python train.py --vocab_size=2048 --norm_eps=1e-05 --attn_scale=0.125 --init_std_o=0.0 --init_std_down=0.0 --beta1=0.9 --max_seq_len=1024 --train_tokens=471500000 --dataset="wikipedia_en"
Each number is 128 + 32 x the weight over its row's rms, rounded and kept within 0 to 255. Layers, rows and columns count from 0. Numbers have three digits each. The size before them is the row's rms in percent of the matrix's.

# up: layer 14 MLP up, 896x224, rms 0.13, rows 562-621, columns 0-111
# down: layer 14 MLP down (transposed), 896x224, rms 0.0339, rows 562-621, columns 0-111
up562 094:099136130101108180132130083108148135121172122089084132121147180164140062098131142156207117177151067121080106073086191194067120122172188102160194130168113099121145112125117153114142150055146146123093173094144106152148105123164080147107121182133167072108128148116138096063141108141080094086165104080110153106129095184104132145128151157162
down562 097:155189147108115075161051075175190087144143158183051138131098071143052170146148100140100061104168115155084174137111082065161142126166088182166121161092119123119131108138087123142175157139104148130148105106115133107113185088122098137176163081161106159151140130160123139112144146165176114181138131165102127111127161110214175108109055155109
up563 103:159201110112123116070097128183116143153120111091092169096059087159105090165142083118159119145159163118175132128149160131176104138183140097082094130181147171108129122172115146087142119111113102147121117133190199124152208107202125188051095175129102104153106165143137164127125115099135156174072081106162086121104145165144181186099099120122
down563 103:156124085151129120138151088166142143152156125146146171073103156130152139090110120120041069141030112107143171131148101076103098120159128159151149128113117085132117170064081124138169117126116138163125109139108132105163155123126120084112088119106125117141175138148088113128108119151105086124171124135191055143150025096141156146110119174072
up564 090:148166129141130157138158138136126080122158127174113138081104121145182166129101160134080132176135156178144149081139118104091073107143146138131108126031172171141164088131106145164092126091164067139204140101105066067090154080064096165099127119164130105093105184186105112140178108121146082137188155114133108154159158144147138141146115085141
down564 099:091084131120155095106084104071166184105129108081129126130112131161071138139110120108144108076104122102121091157064089125162168129114149254131087120172090112108075187178125069134138162116116151121084152144142173105131116157113097171179087111101156115126147149115120161148134109164100137129110134134114212152148122157125110109082134128180
up565 095:090135100142117148118100138155148097174210119103086041026109129110200154100129095138097147112158085188096060103141099104099163020135104117135143170107137114140121128153108090123100122086159155149171120153085156150156109118139139144094123117130124096126170132140110090133106110139098174128112113072131148146143145135080144136143122135133
down565 088:139128098108075155131138142091195115149084156090114114161099110130168096132141111150103160124155114159156054116148144122131128144143140116130149127146130155161150153084114067081135095175175178122110105135143126131181077113130130127096120089189109133190143203209170135164128077085166115144129158131189088118055146144089158093157104094138
up566 105:182098106149126098140151187162085151156175102090079161130110133124123167168154194153082138139212133162107089117143175076109094123179156093137154146152176153111090163153151090123085058147152130166094113163147160109178141148108100134140161134188203140060145174124111151131123161057131159082091097111133134118083139189111134131120120126124
down566 106:098118132134132086147185074083161109109129121164094157112120165110040093151169178105126119106167122116069154082122155140143117184152132067107105169130169120054082141157155123073082066184105170122075187117142125055164064213125124103173126110111175101093084169102125117162150135139104126138105128139087035060170097102112121056129097126126
up567 090:089104147094150164171115187144090182177133168166151182101134117094135127199128201083130158127090154183106121128103104129116147098129114121118128081175164181164108130141154149111096167151114126116156130122149120098118130167138138136149079100136120166142167151095078116137064142074125095130068115129084184139099145143091105192186130193091
down567 086:112175111121112125101118101189125160107094122152154100126086134066071101101155166108141169134138138100150147086131059093111154159187158115151158197126131176137129110138169073110126095124101111137122079154150141124117111151031129048117163176125133114139107139145092064155131148148170186072154136105097129107095094091079145142183113130148
up568 095:145130149124106152132060195117105108079172098144173141124144108149079154115101085101093134105091091078153118137101084119159024054189133113161149131120146100081135151121097180110131171121119128144102116159143153095087139167123191151143104133120139129169078159174104176141105111190161163130144207167125128130149092125125116172163101118215
down568 089:121135124130075134180135160107093089112125165118050093161141112106124130129139129144165112150136205180110114130144130099089196156113142179128096108103133143157152135152190154091079135173135109085134143145196023135080095085126075139110163117136194126179178090241124154076106171152095121118126120149153110153124150094140081120108142097126
up569 100:069079172132100191098097112132145155149118092117169092153155125153094138115116113101119107179126174203124152160163129211166176085122179137111137109103142181119195154069121145147135127101126124124180141146109111120136111101117119101111171184124138129153093149126071120132164094102069061119178172119139084111096186148150112190138122096139
down569 104:093121118139148199088139119098125123142108137149141111093132142123121148182140126118113147162121145069166145108135101116057137120145113130099184164197074185105117050118114110143191144065123134067116123192122090082119069070130149089197145170098102113134091101111189132204176124127076148137147136147089132180144093178048176145092127174109
up570 108:135140173110143118139132156083143167154134100191117162132183105188131076115193103132121044156161149108066134107089091145114158147135129156132113065132148129153165134112106153093143189130137116138139157180109084136092137111111092165099088120077129108158121108062160173122179169106108173133183177128117166143089162126128164151099121145126
down570 109:118124119175087113075095094082179178142151137144149109134130131064105125105118107184120131087165113049169100135220121141115157191101144091139193105170066121103132152130141110146131129108106130098104058124177101132183087137177112098083158122109165154174094114122124107138177138119153136150094132115140157140119121167106091132137143114042
up571 109:120119116100120182125130088146137077162101167092103095128120185105127078111210098131121101164059107132143087126167145131106152115213148063099145143115155155171120139137160078110097144164117129122122130145120139195213146101158162101073127165112122230125207186115170137115134115083154189145112087186140147114167141134186174157166160141129
down571 100:110124136088070114182113131149085115157111077081140162100114193136190188063160115131122084166065120124100151101110112142138109165121148112083130100124117116123175160121123130093100089162104162133149138170097148155121107138102153116114140138125105154089076114090166171092109074137222067122158134162111152128111140111135139103158132113208
up572 104:147154114182070142132152128125141077046133205137143091139097091128170157153159161133129156190146154125117167123120136152188114159083087124110108157120132141088155090101101143093111107120169109138117114172106161134137089103124103110085089102145124116054096197116092099192163113076126120154107081090158067067135151107085161198113061102118
down572 101:137111127142142127104104154125153134147151139093150159184103163138210069094163144149129192076098129132078173121120090131135108134151070066152095134063128080109159094084085091151111106193113123107098105122129084144112081142172067161099127103056098090120109091107143121129177086095163171097114179124145136112156157126129102110121121162181
up573 102:100167204124061123153181091161170116104092180119130142117066176093105155067089140062160085168090074150156135102088192118075136138172044146163094085139119123197144203176103058186161162110178151138137142128093172122164118141144143125107132120113086081139111078088113134152152116093168164112119162123104097169121074145106123185088144146152
down573 107:144133135096172169130152199114168090121130124130128152113110133140151151143166124084099129137086091140080122089082086138154161147113144145126133103180123157112155117155176113127117142103086139094081124129192137106078111096146095141109175064103090093123137142095152130151131131129138139162151129071128088170163158133185168118095135157128
up574 105:073153162157075049155144113084172152126194151086145134124164196079101100112158126117119147155157111188199128122099131104152092140094162134078156145136162123137140133108165142068156095102123158138146147015163096129130114119110127133082091130110109055134173140155148122152148053119120137152102153110077121081164110136092138161142127120196
down574 104:132122183114128096100127142152191078174148156127124101087114153141148132106162175127159177156163105091103110106146154137074151159156152094101162130119102142112086095165079126048098152130138117178153079170135143167112085108155118152165187147162140232160123096211160175128116154139157175129112163152125167158079079136096047093137088114145
up575 114:114134083147092092103068110114119113118107149125141028134103095089157130113138101145105092097165125190134147183121183077108117084095181137147158099094140186091131090094152152136093110109097136138167173148147149150150110118145144068172098122133146058147171131191141131170073105093191140116103110093198155109181111153147146129135109086131
down575 125:203136098141159090147090134156089143073122123148097123141153128122129094146135155118125147134130143120137145221144154120127117145098159177186121114131157147132176145108091182163105096117072108138136138147150076104153093138123174150202132113154149115116123135216113135191076128109182075120126063146196148128124128111128162121161091110119
up576 095:126058100084137145149188142117127161117130129086148106179129144047135106116110112164138152136098114173099136124128151042102165107135140072112147103151109147133107121147129153068113215072164145135115098152121132092076102150099117157080193120156107097123128101119114057183141083117133146120109114118171078136142116123109139119109159148098
down576 091:069189156163128103163111111133146104110146107073083116067131131128107092123130126130116089167153123051124126122153205149116139084129036102175093139113160101122131129107120079140172107174113162171076153071140135131189148091171205084119155161163134148132153187092134139140099140102138186103166126142176149144110078154157148151072126150152
up577 100:133092128111108127127119072057143157183073091119115099205052198143178142143153132066075112195067052130111068111084131112089153075156121131129149106120152131206119137157189110132095145103153137155179131163118051112094105152112114119147151047167112170137087114095122138162088137090106143134156137101113159151132161133133083111170150117133
down577 100:107170126133125112138122150173123164104085097138172138108117095150107152070139034120173150101162071109161162140112150103130161132141149000107135141126138170150126127118128119154059113093125143167120098151146143103120167115093140084111200156063111119117093111106147155044153050081193127152163116145173169133181107152136123119203088182172
up578 102:140133110117167144117097115129126139142144086112146144169104092071203167161073157084181119057086165129116106103134105145139109126184112117114152136153141145098159155088134110133192157106131145118105113107111124125144133154131139115137125184173147158134106149170138129106150181136117139116104137059129152139203079130111124174132212118102
down578 108:106146112049113087116141180120117144118207156132104138140084114124139116161049132114094099123139111165166207150172073159082128105151133127132109134099119111103138108114106129186135122116109217186063139085180144146147180102139143120129138126141127120109146172119136113080105172211151108191169123180056131155160118111103140108111163103150
up579 119:144152128071124111182108184119167130114089118079122120098120110133122109151120107138116120087188198054072139185160177120120130094081159158139148122147110109177120124099129124086167151093155140152145104143131137112129129189087124087136112153117116090089179161104113146134108155139175198158127140121128119153107156170165126105141167206160
down579 119:152119104092125092190125124115146125152169168102079084150161134084156085104136050186126125141156116125129181100110135127128091106133205183102115132135151110098110198108143138127082189120138232066099112102117152142168132129176108121063130173170160115098127136140211193091184181160125083149086137134126153087109126134085103121080121185169
up580 090:129154167156126098014148141149180139151144108054075098085045195110156160125092095206180119092122167190132117086173161099094112107091144094119147129128129130125117134193104204164127171111138107150147189131153143094073068127105128185101105085173121078024115145134167135113090102138120114078125116105087147158116136113118121157163112134111
down580 086:099151111220126201178154122061134138088143092108114115070172093138160116102079185065143192063111138128111180156123103099162112121147067111126174097119157131105140152103117122137176076115136136105120164105137150182106116124114089124099143165109159133133126191111082152137122127084150143125174106115153115120146167119153077114131164122125
up581 101:140106066168059173150134106157051110103152168100153150147113152135111124131152158113109143164105075141167088067160103121092134144166107143121121135096127144100034095117126144105197172119207120149115133156128109176115120101093141077119077161157123175117164087108151047096153078118130101187150050124192113139157172158140144132134098104160
down581 100:145084178148107118128130041176069123125118181156165165087136090088128177068138145188132105132105178115081134132101121090114134200135111184150111136139129146103124146138145121079108145113138158126116183113124092170164193091163152094052098095096133165120173119097155153123081147061126199132076185122107135152100160137119137085077146146040
up582 100:120149149115160116066140129128096154145117154138158101155122102096094082084127135088182149165131086129152126132130141167129070140109138102173100089119176098083121142106123081101155111123143063128113129118099104110078098120164119097130138147098151115059100141145156128146160166110119156164202088111182086189112138180095091128144147116162
down582 099:146159125103127086135092158092148096094113121128107145149144142179125151112121119141149105148168146139124082083143127097160152114122152215068146125092133140141136085083134172162213148143086178114122144114129182118170147097088117120135122081111064162158151079182103112149159073146131135094071128103158152128143072114123144081142134134093
up583 103:088127094182128138110131143169170098119136146132088072113124122104176105151177099114069096106151125156087140142130084125127158148134051156138138129152164147118132113119091112145102134129109112161127103129124160130050155123182102133122189144137171123123163119147110113110164160161151068139115130120182140146102214084105118183118197075061
down583 094:135103078072098117153158106060086129149177113109138184131149121138134109114118110158158140133149115121103107097137133113119093179136171146144105105061124070160147142092128142111195147130166088022122142194106140174132114068094118117084086109147098138151058145182168144161099142090118123118160155099113130135123108108120176107115116114120
up584 092:093142119138161151156096186117080137130177147075070082124134143120114080155152119042096179109120080116130140112169118120136102109137135158140191116084150118025119097099123108092160078139076159158119069105144134170179163110111142146153080170169109113152145138083093115134104209185115086135085120105105206201075118131127148182128161124132
down584 089:089150150122130140118134113155097117185110167147117132093158062131078094128184150089117091071163146080145100164107117137119100167141124072119150059106130099104135124105078142110110107115124160113116155125157145092119116139136112129074095156092163076139085135103164157121114144126075169173162110147100127112176099155161111106110106155092
up585 099:086154146172157127105182097120141097153103096162138108136199124097132138145113117165140090149166088134092108160126204112164144129127134150109147133073121138205144170125098122165163141047100143078107137081139066138115153108084148132158096107122164097174116059154168103152173104099144124139134175091183144068143054167146123208117137125148
down585 106:102132091102135106142159163159117130066104184131158122140149148194116183111077161117138158133145196095131126133149194162110132119179138148060177188110129126213104179163113146086113115161152182157115146175166200176136097138096099130185171194090155122128117101097145108113116172101162147142137191131109172185115098066107187130135131093116
up586 104:077151167168116085148084098088082130096126168179125073123118123122080188131111045143172124104112210144049069152101103140099107139140066151133116132184184125139118175143117110107157083135115151125141135102075126125139160068090161110121167123099071120169134101109161156115152123102112210142121122141121090144106129099059158156150093099156
down586 102:067166166153118153160119119114135138179125143122129190106105139106107084127057174144103137117158073115118131112136126135104076192119142064187084143074118082136115173126130125089091111132083169194130161133064134085174200149140090134104116121058114103107115108201150172135123146125135139176099180108167140127132146089086171126161117099129
up587 097:067134152130129134135058085182126154138066173145139082141170112149156108123187140115218191090144137135149203173107160120073101113143140185154112157120127169145140127119178123142138177104185213077164141074118140099118133150109124154104124199113027119158153086161158117173104126115081096123164127128161116140120119127141111173095167119110
down587 091:167116126075140115196153109094137163133083091103136148158090165120107155145136086114087134117156154077122066105129208106083103123133088055138134070133115143146101080168122123172129138106050095137108157028118147129116152091120149118130081180173075171132142090132171137085141167159132093123111128048146095131137104114104179108142103105172
up588 097:131125049113107093205156064098137108140147157151116149107103107159146130212140114128105142130126106166105153163115120175118150109089151070115079091075171149197127147074117146091058094098136125156153151143214102117138143102153155106144151165059081154090123110126132148131118102123146160150110146108149148154099159156034132118153093100066
down588 100:222126096150104143156156120111131122144132146134088151142173092083143129208138104201140086117171117113086125169133122121168081112153133122178159125077147183135110134071183146139114113059145186107136127155123170157123098131134149154135099161128132110102148201064132102143147081186150025099083133067184130146105138156173109121112084108113
up589 117:099131138155064156134091044109139143193195160114144133140141160099174132211133177136136121161086163184107152143136168140141096111132074123127148132116097093126114146128100144151148113139087079130193127101160141152099095167169140155142197103180137118137151070142083076093171053153100142096086088145141136115152144116157112091119113191110
down589 123:096124132097091107123085114180119145144149120134144147121148106131089123059084121162131080078125116185093152105125113124121130104131093146114140114171135085117126156101101163171191121156145105123134168152124132101081133086211100068174144093131140141119130023127101142088128138141164067143089069077137115082173142056136092136092166206102
up590 103:131084149212116123117110128156117108126174120128113084148189123132121140196166085168102104091162214155123134136066097106116126094112176147118124067125126154124135124181140147149122149122182180050085104126104102091159124072129147129106146189116106081104059118105103178097185170107174137118152178115151178137104114112089148117082102138083
down590 101:103115128135117145124138142083173073132149151151110157112119154126118094090099112170141105128142075116120164123173139147080109172156115139121202140193192126153147145123085132089131119114055111202119104139105164123131137131155056147202174106098136105164156158131085147106209063109140113109087153141053133121112129086108122124156179105178
up591 099:103159137105185117072147147111119123108202059081066128092172073153128189148099139191127120164155125064119111154146091091108133082176076201147147097112132116076106165137129143060160117124152109132065112108154169113133162118116141094050155092142104183148167129150105126150100091155045108127166177134134139125153147090124118143106123082180
down591 094:157140062207056167124136114149158130101111163102133136210071113095148140159100108126093102103126103216169118156138134167170139140136134096138171114133114082133094085106161082131119115118102136112153111106110134115201122044106130166188140160123079203139127089159106153159098156100102140179079120133165098148161120140142118096195152160095
up592 105:109149170105113116126133118154149087116166178107153117193090105125177121114112113096116105106142073110091110127135145152133159131133151175109158141120127098128146074130108170137150136055129169143150144146125063095155153139105158155158116156126138153141100173109117170148124149149113122135104133135088154129148180115136092119093182049143
down592 105:102107151080120101129063142080066125129139136124150132149074136152093102113179078129179081154074139117176121119129110144211083095099154108095139146136137187109189153092125116146040167149151101078148110158119129130090106127069163206193091143138170157121116123175127126127113154143133169132092108134111122098126118113137091152133144132117
up593 101:072169191121129131123134135162110126100054121110140109109142142103116120114098125170128115197070215129073118146145143137113154085090110136131166092120103069136195161110159138118099111147143177137139094152051108077121110114099124099060103071110050130125103100143077094123145106109097130165148090144105090125139104103112181127149089159083
down593 094:118140100137144145038114116109171069120100091169087147137173080165088115144168102105174152112169138176120059142198139121144106113114152115107133115136069157184108117173101132131080173173160181114086102104103128120112153132081117126112107126124088162135129082151164174234102215158178098131162089121137117150140149129178117135157122134169
up594 102:074136161149165116160091124126126095114140078137112124075178112073196152145170130128075090100145148066104150150097096093098129142113131106158109122157151141148130116125104117085111207154092110134171120144141142169146232136106081160139130084069176110146097061076079113102115137098086137088106071126129096107118150145092111065116114142110
down594 102:152118110067130169138158130108121162141102127129185126128076105170109129108040096152160135147131123131113112136128151110155160125178167168067063202108112135134148141124117151099143092119093057117124057211090099108071108120101127173130105127166109113146154141094168100115103066138097202132175104102113128210174075161159103107151107174155
up595 093:094140181122141174106135115074140148135129064192162112203176132170131106115123106212148123120115104090086161058152150130109162137118147065204119121146210112105122106133134115133120153137139170090114102100112188128130117114098149197155193158073067126144139169066155135136127157112164099080117174094135124181090142135151122121094096135136
down595 096:150151167144122098133190105104172115138145085107123112123127066159108101146146149123069140123144154140096106146111066089153159157164065170213097066172102106173148106105150116191175135142169150133126096105163145070106140110122064137103172119077088141081156127142075120137113090157141075198089143144163143145251149212136123142140117077133
up596 086:117137147144160108128174117073097153055112083133120148102095166120069108132110132134071127091148129143150156095091148181076070129145112145117166100116145123117154083141130139095038187129155123137114109063113114105111148102133142143166142149187111074150124119134133141119096109151089127121115106134158080088117108157144132153112076104108
down596 091:085147127091115115103113105104095106104064136128138090190135090178208071092157099147186122212085125107111123132177165096147147142147086105102093157164108159139128125197134151187110093164114111140131146163137084137101109124183136123136145099134124171063123099103120149070139231154162104102130159131138159124176106116123128138083167112114
up597 104:114217062147130121146099109227113136120148171111129190134078151197129117105148143116154107097185107155116148122152151115144154113108156088124119066116128132093116106152101123153067183084142142191151122130134147145165100168184109138123080156136110088100154139139108135057133139164128182151150161145130105155163141092160165126125142131015
down597 111:127065176123110124102160139061143112111148092115097086126177124056123150154124081108100140153134137067184116140092136134091065154112123130101156183119146119139117155119144152110183106142133122028062138155144154126102147088086148131137171118119130123107103112132143116151105132111148065115103112124097099094079079144125093110114095115216
up598 104:164127131122136171161137106146120112127109109107096087035100073146095103166108122162107100082100131157076088132170134099091133131135091070143121125100120107131144096102136144093183075126136097114161089151101151138130158102127127191158178138128147139133062152151097155154196159105113126094155209172134122070086140154059147139094170189111
down598 100:112135163100185149127137163125166075152075156197099121153124120084094095088102148085152132122162127121073151182069173104099151128175105125139151142173130105141132068159118146127178171130074098088109127128130098117128140097129087108168156140223119185171128130151135150142135099139112068172141151118113108061154051087161088101153148087137
up599 098:127166118102187123112154136106157180170095156124116106172171127118094085140074110157133087158074171153174079110176116107099112115160088158114119127102157142144105098112145093172112097096147117181176100117115119197089157160186093101130120152044112152120119155111091132096141108133052109121096136131174128169070167110164106087128124182117
down599 098:155174115133121114139157114169152190168170166115111127190115070190095135113143137123093110116069146121134133072190147178131172126075121182185164139082150147086125130142186103135132086173200121043136148055144084091118111130152146130109172105180159146157117120142097149127067128148124129120134136116140096120141159108063092096117109161121
up600 102:113080130167161086172131167152159109097138159145097118084045124119100148091144141107138124138131170144170129080149102089108117067143107119147151120076182143125156143084157129171143139142124158085097119130141133126038110133119143188152097145110107078201129135138162104122099094168093148138184146126139060130052183116160154121095125119134
down600 106:103091122163150141080047161175103172105146137153128102126147183157113072123111129147141079116117164124086106111088133134100163168140101138113088162169138140091151181156124103086125117081168110136136171093077144118102094190056161151129095194118116113175121122132117156129114117126144097076150175072163072142141145173111096129178159166177
up601 096:206186107168123092083118139162123154157128098169163209097142123118130132130144152209104129074099079170124114128112106105114071078112133128095106130136106137062113145180210130108051123178169144123143165131140154164171161172165123128062144114147102120103130165198107081155141133127132105146169133148150089114100186112035080148152085116135
down601 098:172160115132133144147155142116108144110115092107112115165138076167140106121195186156075124164119172123081109123158115229126162123090206125122118108172076154177151163134191074081070067164176142144123149108137119114163140166130139110149155119103129148131163153087160142139162159113155130083077068193133128115098134115148152104094141161123
up602 104:136143100154119139129179139158150059155081103129149115063143066157117083053152127140121111169127114127161125160100171102107068140116154149115119118112129120080145131122125161117136180108142121159167064115073133157153157108070188096150086126116090140113132160109137106081127149082095159191147133140098104098101079169076183161136172042083
down602 103:094120171152109166117149103116104100141075034132128101145111103160147174099114086084089070118146125137196126138116199173093185120158126052117104127141167114136165121104142054128122144179103086103180209091055118111137118169155153162108144154132078159151144087108101134099129041125116123147111121086139160149076141147161163158103175154139
up603 100:057145205076118192117138180141123146096195132126162102133168114181138138182135128089086101172109144174117099196175144159094132089136114127111095118135162169097079136125134124166160180103154129122130141177131097173165113131123118084116163119163167122104115113192112091145164145119036137109157149143125207075143177119145071148149170059138
down603 097:156091141179136153175118180120127155116175160107135094106107192106191126144137135079131139191163152153154160116136131090158104146113100137101158136102081106077117152128100145118159134168083128096009063159130129099165176079113164080082147087104149159129086065133124206137138124197181163167102101075135160113109138157128132104169102083106
up604 101:088042109196115122114148147088117127135151077163173045148129150086148174134118189178137086125162189114107137161146125117129151137110115160148192077095139162155099139094183135130101151162105139089094107190112116142104140176106151121074100083063159180131162152147103113091162144173084124139121121117142152110111115128125145110114128134092
down604 097:106088152178119140112179124143090095150144163107167115095142147177095143157178095126185170061109131152130095143099143179104072129142154192096142129087091067136117125118098068112139119157180134133119158117132066055085179127135120142109149118120103160181125181066120156105144167136177128130116105201176158127088129084113142136144147075138
up605 099:029084107057104099162084174135152146145150167123149128091098104176104133151156132110111108148131143159142152120109107153060097141050089103105160114147158148148148093144153178092127139073084167131177122131124146093148153089137158086096140103126183081149164098144128164085059086098120150175162085132097151093095206104059169146134188149144
down605 098:189123112109115154104108128175129132127153099067119143133141148072159103168124106153115179128093161170206124122175102200153148072162125164143137089137145124141110140114166099101168130125151119132077078053124087140129048144136128132117186110099090084165136101113120169120153172193075068135105151099125103133141198131154144103160139181133
up606 089:119145166150176132161185163118150073172102153101098117103142131109113148134097166168126121080102125130103117061157133107169087167138107126129155151060166149163132144059096149059119143172086133134145177147159140090116103113119122102113107110137070149183140130082112145138110134097183133141120161134070092113133178144158104133081047141169
down606 093:111142128150099070085206049103101118097186094158127088117116148125164150142144106125161180131099104130132126161173156119096116058102146157091124123112148157134113094153081157199098084120149158124113123133171172124088171173064091117140115126168142128102092127081104113089161118152121175061092130130112111122122084188192175140141215136126
up607 108:090108173117070081143153121183073140090107124097178137120121108128127088133100115088135094144115139112153069140090141086149118191160123109141117100117129121162145152110161176125051142113156130135147144132183109130188106099144197111150096169139176149102111105137189129123126084139170139116102102132158126083170137123152115124152116138152
down607 103:165045149095116106137161153097139118171083139100118124101180153145158127132180061186149077128123137104087161116116141134161166119113087085117092123095098151171136075138156131101108193121145135086076136135104102133146067110111139198132133130109131176183114069162138088155100115112101133123120105132116170101115159132063118143143135158113
up608 100:133158124187110106160181031167102114134141128201107154175189174088092110098175142123059134112169051105055116139135137077179147089148146127113104084187151134128160141111143120086110093113111121159094120147136114142130160129102097141104141128147141126149143102083152141109115126132154108116137133106073166129107129179137095069107137142185
down608 105:149134107105135172128084069144112144129106144115146082175134091158120064215171131116156156106080151180176109159150171143118092127128093168188119147165152203167149111125078165092167105120170173143196114146145149165133126126154121152057052112126121145105125123141109119211132105137122097113097105088159143086162104149137111143141114113140
up609 109:107114132169141121206095085142112133116122165137133139104091123118154133176139136156177162128072122158096116108160078142141135189127148174190139086154156097177152087130121141142158113063187117147180147081124117155155129098154180058094101128114148150139102125056153118108171088119234105086059113105102108107111132028121144148084117125095
down609 106:176121115124090098180175138137131120125140152164121147105124118158115102082155140094174112146099097184135149125140093128115129130187137101088078102123132170111089145152073108177154116144144135071148158150126178081094105100105077126119109073165048173157105137141149156082113117149134163136087115130098099121159127089096124164067132173064
up610 098:121061160100075056065161111175143105161094132104153136086169128096155151134133111111133108127103083102175117083144096110112100145122069113041131101125155175115112072116125129164123092090178089091139122195119138154153135094114161105109110123128120084125179156148097165101123159121122153099096129136093094146129208153160111128173086164106
down610 101:112149150140141136100134119180102128111141094094153108114151093183136127172124057090169103060095155092103101082137102121184135130114093105155108154177113117148144121224099133126091104159135183108145146050192170161133093148164091167097140152117110134152089119113114118117162118132153141108098114115104148208061086124114154098098172143157
up611 091:174128163095142080169132136166127077147088106119084096089127100116104144144094174161135104130142154047095121073108124113132120118121056129143098116103103115141159100135143164068090109144145143117112113144133128128183152175079133134066106147109079150117077162118063108143094161146113130142171155032103094142118097125112108136090146062160
down611 089:131141118131122146146126184074076111106141142122156071156123171096190118140143083092167106168124140136126152114183112087097168081115095122143122125160169102133089084160122088158193107149133106080126133133075101153096151107130114125136093120122102127191163085089170169107153188108138150110092113142099130144138146042084132135099213117126
up612 095:109130145133119115069173096095153061229150135101106110114127146177080150169143144140108091122145149147179110134129158143129099094123124123124104108102076084157126158093116122085158063125158175122145136220119162191147158126184191145078109151117159119128123117143110086102110201074095113135142096117181144125088155154113145097074155158159
down612 091:148143096098123113075101138172103016115153173151141168148065105102107119105090095148061148119102100104099175126146139112159130109120131137116099156124091183177158167136146137109135159202138137129137109195147092103104120155189074139127144123179145065149115146165089121107118111160071100141129131102136137150127120101081144067149117172149
up613 097:146086154142080110131115152094122085101086145106148108153102113081129147121101154123096190100143098094130144101104182093101132136147205118139131125082085135099134113110141195080105119179166148173124156126172112098176111116106122186048194170119095124157132106136173137110122157117127140110114141154137129190165110113114104156113169123077
down613 105:124145114104092136147139155135088079115154170082095112185121081166112151145061126168103140120190140125107138137124080067086120153108091081086154102140095187167116134146115108138122116176111105073144164126111158174145165165149165145140116111109108069205103130142076122121100175139136147119129139177178120142164178155155118108168147120120
up614 098:116147130115150140133181114154133178150123120148147078097162110116125122174070118077111149119210169144085084107124065129155084092129114129177117134141201126106164131084159145063116142127079158047141119157116143068111124092098143103117138224177138081115106149110086136115129082144106171127098124177171081134088157101101139097177102167101
down614 104:128141110135137092129149131124141148093169078078110149079083104080150182107062101130096163127150145117140126124131133136125100130114122122117127120157196051189106097161165133151136153156125054164157099120104084114151118109107110090125172137191071151138116105151128166188110120166118162123191135099108083169134112157175141083125168154147
up615 100:114110151094147116167149149105097107152097108158173120138111137096129107159077115122083096058143106139065129082163216084118142154121108137180150091104147130101188164128179139163112090090122101182121120136107115127229121086109098066098146103118062094127140131150159082112104188137150149097157136132185088094073125125137141084151163120137
down615 098:088129111106062097107199143062077155157091168123174110166142132192191067124127143148073098140142102134091147162125144136093125085080148165139152105125083078144171156076095177055127131100136124148107107135180170157149065130055114142098144136115126131092111126176064226156156139129153118132129115075159132065127127081106096127134142101107
up616 100:121083142163124063083089083147126103123191138081160124137098112180132113176176162174085139181131075154166110126119156109100161152139163137151094129151101188074118097156071139137120107156124193115152135135090121174149131131131156134166255179148161142081119149122085131083150144103135119130108126125148121128174162113119106131108087083069
down616 103:126099090125096072116100123170140138157139118093164144114155191105123168100094094085125049152136157152135137091129138130091146189092180123159098124119152131077093097152143086160115053119050165144104104122168191112135086108092127143155139121092072178088103155135090125146122145108149119117121106138123052162155148133128169173184044110173
up617 099:184108130113093153163110144136143075098166180223144095071145138152050130128109153153184131150113134148151103140164165101146131144117171126106160096140156151148125130118102165135138045114136132138182121169112132119147147164165058084094143183138062083090135108136149145135095114192087077094153083132101166127197101084140165103104064098059
down617 103:111100120152150165123195079124109141163143161082131165161097134148170102111108114061121136103170142156064162141132129153075198099111084199170143127095122127114106107144167147123108132152151162176086124126147143105163122117100143092157110098144178145108076125129126093183143174177175106150122097115163066120106190147130051072135117141108
up618 103:129098144108161098143116166119118089150124099112139114167123131113093129172180129136041114134157124151189080137144126126153137093136073125144160095130123142147145168084111058078132173074116175131161138150200091164152112118138124153168096088166120156122061178155105136086146122137137197042096136117167131116109176121136054142151150116156
down618 102:159121096125148185124202149053109085167104112120159076107153122116121099112143150149147168104166084105183141159129134117178119076169133167108123152094118092114054155099125148198216160131071131087145095114141119076104078073115085136176111140156167122125086177130153080177150123152114154111116098167125122135168143115191072139125138145117
up619 096:089157115077177091158165192138158109184111176089143206100139068104139122085122196141126122029185103109118076084171108129129218098139139086084108116121168093155085156103124136144067123129117094143125143115156120129124130189120160139088151100143090106109140107116092099125111165118114114143141129088129140150150133154140113189079136148079
down619 095:121138123106038144148135124159109126097081085126105037114166140133112114140159080153208174192094138120111132165085179099152158107088091080147131190180114177126092078128088150187087152141089079077114130114071117128103142131140143177137097145111155148146121150131092120121113104119095180116150195121169103106135133126134163132174136145180
up620 101:100057111152123128163108193137089140160136144154193145137114142148103155140083171135033137136156112137117145080171141156138119124123130185099149098140070182128098094130137173113055181137154137109106099083161109182142149091116115134136163094183114103133126132120127140098096075086119114099151218132031120166115152135086074137109059140114
down620 097:136156103103127132119190139108161156097151189116119134156195135145158166155172106160094133106167174114110125108085094110069074150116071007173067159089080130145136152192203127164146119137147141152116128129067179136159149187107119081149111173130088141123128086119122161099155160130130102169068111183133112115146106134130114143085118139125
up621 087:154138102163072149120175089089098126093096112058101140178132157190153101123142129114149143135121102112162140124088086080210128109147141081094127132185172133137158154152138159138128101100096107105148125060096102064157109108173177167185126160070090171148134138153135140123141118189095130152095066107173099130085145167107144101094086132200
down621 092:098096063110110144066144114094117114137089136131088111133118093104107147111148044149180111150164118099132089099131105142123153142092184051134169111109086143151089178074167152154152121137135131182153148131160092151162121129066119109167127063174136128166124121091105103169106089143160175120131130191082135184139134114125109166105138136161